From a checkpoint of a small transformer trained on Wikipedia: 92M tokens.
Each number is 128 + 24 x the weight over the matrix's rms, rounded and kept within 0 to 255. Layers, rows and columns count from 0.

# layer 5 MLP down (transposed), 384x96, rms 0.145, rows 158-174, columns 0-95
[[130 108 113 116 125 146 119 128 158  87  90  53 105 145 116 142 159 102 154 101 139 144 149 138  93  98  94 126 129 124 146 142 154 100 120 105 167 129 149 103 138 127 127 123 134  75 155 120 132  98 130  87 125 127  96 127 103  89 117 110 122 110 110 149 111  78  88 102 132 133  96 142  86 131 142 154 150  95 131 155 113 110 124 156 129 137 150  90 122 160 130 122 113 129 156 159]
 [159 123 175 122 123 166 146 124 148 120 143 119 159 109 149  97 107 149 124 179 120 148  90 126 127 140 112 133 141 154  93 116 106 141 136 133 125 144 117 105 114 158 162 133 166 202 126 139 142 146 128 105  52 176 132 160  95 164 127 132 132 105 141 125 146 110 142 122 157 102 139 130 139 107 127 179 192 136 133  92  97 118 125 147 150  99 130 145 118  67 200 128 109 141 129 114]
 [112 145 142 171 169 120 139 136 133 167 137 143 137 129 119 135 124 121 120 152 131 119 147 122 125 105 124 146 131 144 114 175 145 156 177 129 128 152 101 100 154 120 122 140  95 150 101 141 146 135 121 127 137 116 139 141 117 181 113 200  96  99 164 123 137 124 126 148 112 168 116 151 131 109 180 172 144 151  82 110 138  93 119 128 136 120 113  91 124 125 127 122 131 127 153 135]
 [189 100 147 103 123 128 124 149 166 122 120 118  96 105  98 168 108 145  59 138 132 119  97 178 110 128 164 182 113 113 135 129 102 107 122 119 129 187 168 152 142  94 105 125 162 124 117 135 175 126  85 127 154 154  93 114 136 115 147  82 190 140 153  72  87 160 179 143  77  92 137 122 142 188 110 130 119 134 145 124 126 113 134 136  94 119 143 101 150  82 115 180 111 149 126 148]
 [163 134 116  87 145 148 122 146 138 126 121 123 137 122 121 101 154 133 146 118 131 127 116 130 149  57 144 132 132 151 128 140  93  91 112 144 132 105 181 142 147 143 124 124 104  97 149 161 130 187 141 119 131 130 157 167 113 112  86 105 132 125 137 137 142 122 159 152 122  92 150 139 117 133 134 164 100  94 145 139 140 134 142 173 166  92  92 111 144 115  89 134 116 105 115 147]
 [146 124 153  99  75 200 136  82 152  92 110 131  96  79 117 138 191 127 133 144  97  83 137 132  90 128 125  99 131 147 150 125 107 132 126 105 124  94 134 127 137 153 134 148 167  75 164 159 173  85 130 125 162 142 129 143 106 116 167 112 168 101 119 140 139 154 144 126 122 118 127 132  87 170  92 113 134 112 149 128 114 148 129 142 130 127  78 119 140  78 135 119 114 153 134 103]
 [133 138 135 131 122  95 118 132 107 122 105 125 138 141 155 111 108 132 105 132 158 175 137  82 137 109 171 138 130 121 142  95 115 102 108 167 100 113 143 122 108 134 121 114 115 103 184 136 122 136 151 106 117 123 152 109 110 112 120 147 118 124 133  90 139 105 176 117 131 128 121 161 130 156 123 126  89 152 117 145 134 160 152 138 137  97 136  97  89 163 136 146 140 135 161 120]
 [147 133 129 132 116 121 146 117 186 149 114 114 136  69 103 164 149 122 121 114 105  92 148 149 137 160 148 122  90 124 103 111 120 150 123 130 121 128 106 158 142 150 110 100 163 137 151 106 159 147 122  96 139 120 157  83 139 110 121  90 131 121 138 110 138 151  99 177 135 122 108 104 122 131 107 106 189  89 123 133 114 127 111 135  91 134 134 175 104 126 134 114 132 114 135 121]
 [113  99 149 142 117 131 170 119 108 144 109  97 129 150 131 162  88 138 108 126 104 142 150 164 142 183 112 100  82 145 127 134 213 121 133 158 145 141 115 139 114 154 114 146 106 124 152 176 137 101 113 159 169  98 169 111 132 172 163 138 150 124 140 110 132 113 106  93 115 141 135 170 150 120 136  90  97 140 147  34 159 107 213 156 107 137 122 131 139 152 113 123 146 163 104 121]
 [136  95 125 163 131 133 118 140 120 164 170 103 152 124  71 104 110 146 127 134 129 101 125 110 133 103 127 140 139 118 129 145 122 152 147 121 132 131 160 137 125 135 149 126  97 160 115 113 129 111 139 128  77 127 118 119 111 128 117 108  97 149 170 117 123 130 120 126 144 106 130 132 152 137 110 147 128 140 141 106 122 114  93  86 123  95 111 171 142 146 113 112 145 141 136 118]
 [123 145 140 144  93 108 105 171 118  97 138 166 126  79 118 101 177  83 125 133 106 148 112 188 150 133 104  84 147  99 108 111 147 144 119 155 118 154 158 118  81 123 173 115 159 187 114 171 182 103 103 113 184 138 144 123 149 111 149 179 131 138  84 156 126 122 106 162 147 101 152 128 113 140 135 176  87 149 114 132 195  87 116  97 104 105 143  74  94 142 114 101 103 127 138 125]
 [121 115 105 122 144  92 121 113 148  95  99 163 124 147 156 142 153  82 135 142 152 161 125 129 126 145  58 101 127 158 129 101 139 130 126 108  83 137 134 145 122 158  96 116 131 170 118 133 136  76 130  98 137 135 126 100 107 115 118 127 132 141 134 166 139  80 102  89 145 118 153 132  81 154 175 151 120 150  64 121 175 118 115 138 114 103 127 111 155 151 153 153 132 145 153 155]
 [137 112  88 119 118 147 124 144 137 146 169 107 111 114 158 137 104 119 150 107 117 125 135 129 153 125 142 136 133 151 137 108 127 125  83 110 143 105 132 135 145 107  95 153 100 126  81 136 102 128 160 153 131 139 103 119 100  83 139 126 120 154 170  97 163 124 132 118 108 114 164 145 150  96 118 191 109  85  84 151 102 135 115 130 161 162  89 123 116 168 130 168 154 144 133 133]
 [113 107 100 121 152 158 125 118 107 113 150 121 161 120 110 133 124 146 139 130 149 151 121  92  56 102 123 145 128 133 120 109 159 103 123 105 126 109 104 153 131 120  91 114 132 100 115 113  73 136 124 143 105 118 138 101 118 112 144  57 122 164 106 137 150 102 113 158 122 101 152 122 134 113 134 114 147 123 121 112 158 128  85 102 136 107 155  83 173 122 135 110  96  87  95 129]
 [146 109 175 158 106 102 156  88 151  97 111 157 178 138 122 137 110 137 143  99 124 124 116 151 154 158 126 127 102 136 129 140 138 155 116 141 132 110 139 141 119 138 100 105 148 142 106 110 112 124 111 131 143 131 135 163 108 146 127 107 116 136 141 108 118 131 124 107 113 154 160 161 164 136 146  99 156 128 104 116 120 139 137 151 115 138 141 101 139 118  88 179 149 118 118 145]
 [138 108 140 143 117 104  87 164 149 153 139 152 167 127 108 114 156 104 147  98 166  98 137 105 152  96  67  86 126 119 135 137 114 120 151 110 160  80 147 132 138  99 125  86 153  55 106 131 116 120 118 136 124  82 146 120 162 141 126 101 129 123  90 149 124 108 100 140 119 126 148 117 131 141 125 185 174 153 120 123 119  92 163 173 127 108 136 100 119 138 128 103 125 142 148 148]
 [101 155 124 122 112 156 117 119 116 128 148 138 163 148 136 123  99  91 105 110 132 152 161 117 143 151 119 139 128 154 135 164  57 127 160 103 119 125 140 130 153 101  96 101  95 119 118  99 156 106 128 146 152  84 116 146 144 121 112  99 108 171 124  89 131 142 160 141 117 149 177 118 117 133 119 126 131 127 112  95 146 126 106 152 138 145 126 148 166  94 118 101 140 147 122 178]]
# layer 5 MLP up, 384x96, rms 0.16, rows 159-174, columns 0-95
[[140 112  97 138 130 149 115 173 121  98 126 131 124 155 116 138 161 133 153 118 119 146 118 116 149 187 123 162 111 158 131 145 160  59 114 144 150 144  60  82 103 134 114 101 121 141 148 125 157 126 104 128 146 125 170 143 115 112 150 109 121 131 129 145 106 109 141 176 137 124 139 135 150 150 157 116 133 121 115 127 119 130 180 166  99 137 120 126 117 119 116 128 124 153 112  74]
 [146 113 143 131 137 142  95 142 112 113 118  78 128 139 119 124 136 154 147 204 122 156 107 147  90 151 136 114  95 131 150 124  89 119 107 169 124 137 102  87 130 109 137 104 123 123 159 129 116 140 110 161  95  91 134 112 130 124 142 119 134 129 127 121 148 130 128 131 122 157 145 171 102  81 112 132  73 126 109 110 112 115 128 122 124 130 145 132 139 101 107 121 138 165 147 111]
 [154 111 117 148  84 191 126 130 101 112 110  92 158  93 136 158 130 129 131 104 186 155 153 138 147 138 182 149  83 125 123 149 152 149 140 110 166 149 108 101 109 106 124 132 124  90 130 130 132 135 170 115 107 109 169  87 123 148 173 133 114 113 175 135 123 155 131  95 153 130 114 162 111 124 137 134 129 146 125 141 124 143  79 135 159 121 123 169  86 111 161 133 112 115  61 187]
 [107 121 157  88 128 123 143 164 106 143 113 157 129 146 113 130  94 149 134 146 121 180 100  98 129 140 102 172 131 154 146 105 185 134 118 154  93 120 103 113  87 142 108 116 148 124 101 129 145 121 113 115 139 135 137  92 115 137 186 139 130 155 108  97 129 142 106 101 118 112 125 103 148 130  95 110 120 182 134  93 124 131 117 103 142  97  96 104  58 171  63 146 171 107 127 104]
 [176 103 108 105 137 178  96 126  99 107 129 113 106 124 199 115 145 120 121 154 127 119 105 130 164 129 118 144 116 122 108 107 115 143 153 121 121 131 109 153  99 112 177  84 149 132 109 208 133 147 128 111  70 107 153 134 111 133 149 145  95 128 131 157  98 160 167 131 120 141 105 132 156 139 120 134 132  95 121 133 128 131 123 157 174 111 140 150 139  96 133 144 103  87 140 129]
 [101 113 168 112 140 190 114 152 121 146 123 108 126 136 108 110 117 124 131 135 148 137 133 155  96 155 115 116 111 119 189 145 148  95 161 105 144 147 158 164 120  94 113 168 136 184 117 106 142  71 153 204 162 125 170  86 153 156 158 126 123 114 102  89 128 181 100 146 150  97 110 122 141 108  91 141 179 128  86 105 118 120 124 129 112  99 135 146 121  84 108 131 148 140 150 139]
 [ 75 112 133 111 109 100 142 128 126 172 138 109  87 174 106 141 119 109 142 168 142 159 100  91  82 130 112 146 122 131 130  92 136 136 131 136 104 124 138 150  95 139 135 121 110  92 152  84  98 152 150 130 112 146 140  87 144  98 129 132 115 105 141 102 162 136 152 126 131 151 106 102 164 118 128 150 148 129 143 153 112 129 124 122 132 122 124 102 163 130 123 137 121 113 124 135]
 [144 121 174 154 105 118 115 126 143  94 106 151 142  83 128 162 166 120 117 132  95 133  98 108 130 105 113 180  94 111 137 145 149  66 104 145 105 135 170 155  93 111  83 153 170 142 139 117 129 187 114 169 149  98 157 132 130 132 209 130 126 113 151 101 125 150  66 138 106 107 132 130 111 129 135 105 118 136 131 140 105 106 148 181 115 130 146  48 132 122 128 139 156 146 130  89]
 [135 127 137 117  93 142 123 127 140 107 123 126 147 121 142 141 144 116 140  82 126 109 129 134 140 132 133 125 137 137  81 130 117 105 109  95 107 121 108 143 116 123 130 100 151 148 120 139 134 124 158 123 148 135 159 124 116 102 125 133 145  99  98 131 142 140 122 120 112 179 148 108 135 114 167 107 149 141 135 134 116 109 159 122 148  90 117 104 121 171 170 106 130 102 117 158]
 [ 82 102 127 136 137 134 100 117 168 107 134 144  99 184 164 118 129 138 116  69 152  86 130 135 161  94 124 147 103 164 152 169  96  85 143 108 118 112 144  96 126 114 151 121 152 126 114 124  76 149 143 109  95 117  81 125 131 143 129  73 146 110 160  90 142 111  92 123 190 188 115 106 148 120 171  86 190 115 136 100 143 171 132 138 147 159 101 141  99 116 155 131 154 191  94 123]
 [120 105 112 104 157 134 127 117 116 147 102 121  81  98 129 136 119 120 136 142 143  75 123 109 115  75 107 139 127 133 129  94 160 119 132  89 145 136 129 154 147 108  97 137 173 124 131 130 126 125 130 107 115 142 103 128  86 130 136 188 103 139 125 154 124 145 128 100 138 148 123 148 108  81 151 136 153 133  96 125 143  96 131 130 122 131  98 140 131 116 133 139 164 103 119 123]
 [ 98 139 189 136 189 141 138 118 127 119  90 138 143 135  79 136 154 143  75 132 157 153 137 110  98 151 127 145 125  76 160 146 178 130 143 144 106 117 123 153 130 111 155 111 143 135 173 171 148 129 116 117 126 102  94 129 143 138 129 152 135 145 110 119 145 181 143 153 130  89 111 132 115 145 132 120 165 123 133 138 149 137 122 163 147 111 199 121 132 149 127  85 133 142 148 124]
 [102 128 159 136 101 138 144 166 143  93 144 137 126 135 107 119 144 165 135 130 103 188 142 122 157 157 140 136 101 103 130 123 108 118 101 144 119 139 120  71 144 146  84 127 129  86  77 124 112 127 108 102 124 126 102 158 135 165 130 130  96 146 125 104 149 148 143 129 149 171  68 139  95 134 128 125 131 109 105 123 145 117 127 127 114 129 143 103 134 105 129 166 130 114  98 108]
 [143 119 144 120 109 139 134 127 124 121 137 119 127 158 133 105 116  94 159  93 118 169 104 135 148 135 144 133 131 145  99 112 156  76 142 158 136 112 129 105 146 109 136 162 130  90 140 124 148 126 135 139 110  95  58 143 155 148 116 110 153 129 130 142 110 125 125 137 129 130 110 112 114 120 102 124 119 126 101 118 119 126 106 125 126 120 142 147 151 122 152 117 139 154 103 126]
 [150 147  78  94 175 139 207 118 118 137 122 103 136 100 107 122 150 105 109 114  90 122  96 157  95 118 111 109 128 139  75 117 144  98 120 161 106 141  98  76 122 146 167 134 127 177 139 167 147 105 101 155 153 144  96 127 129  78 162 100 143 141 131 120 128 133 117 188 132 119 152  94 112 113 122 174  94 155  93 120 125 139 166 144 113 128 124 170 165 117 139  81 132  96 159  94]
 [117 117 148 155 101  99 130 117 154 139  98 124 172 152 138 144  79 103 103 107 135 159 159 147 133 119 145  95 112 152 160 112 122 125 129 117 120  63 115  69 105  97 107  90 148  91  79 171 120 125 142  97 140 146 130 137 100 149  91 160 108 148 125 136 108 130 161 110 150 151 120 148 127 125 148 137  76 137 130 110 136 148 125 140 131 120 128  85 108 164  77 116  97 102 169  85]]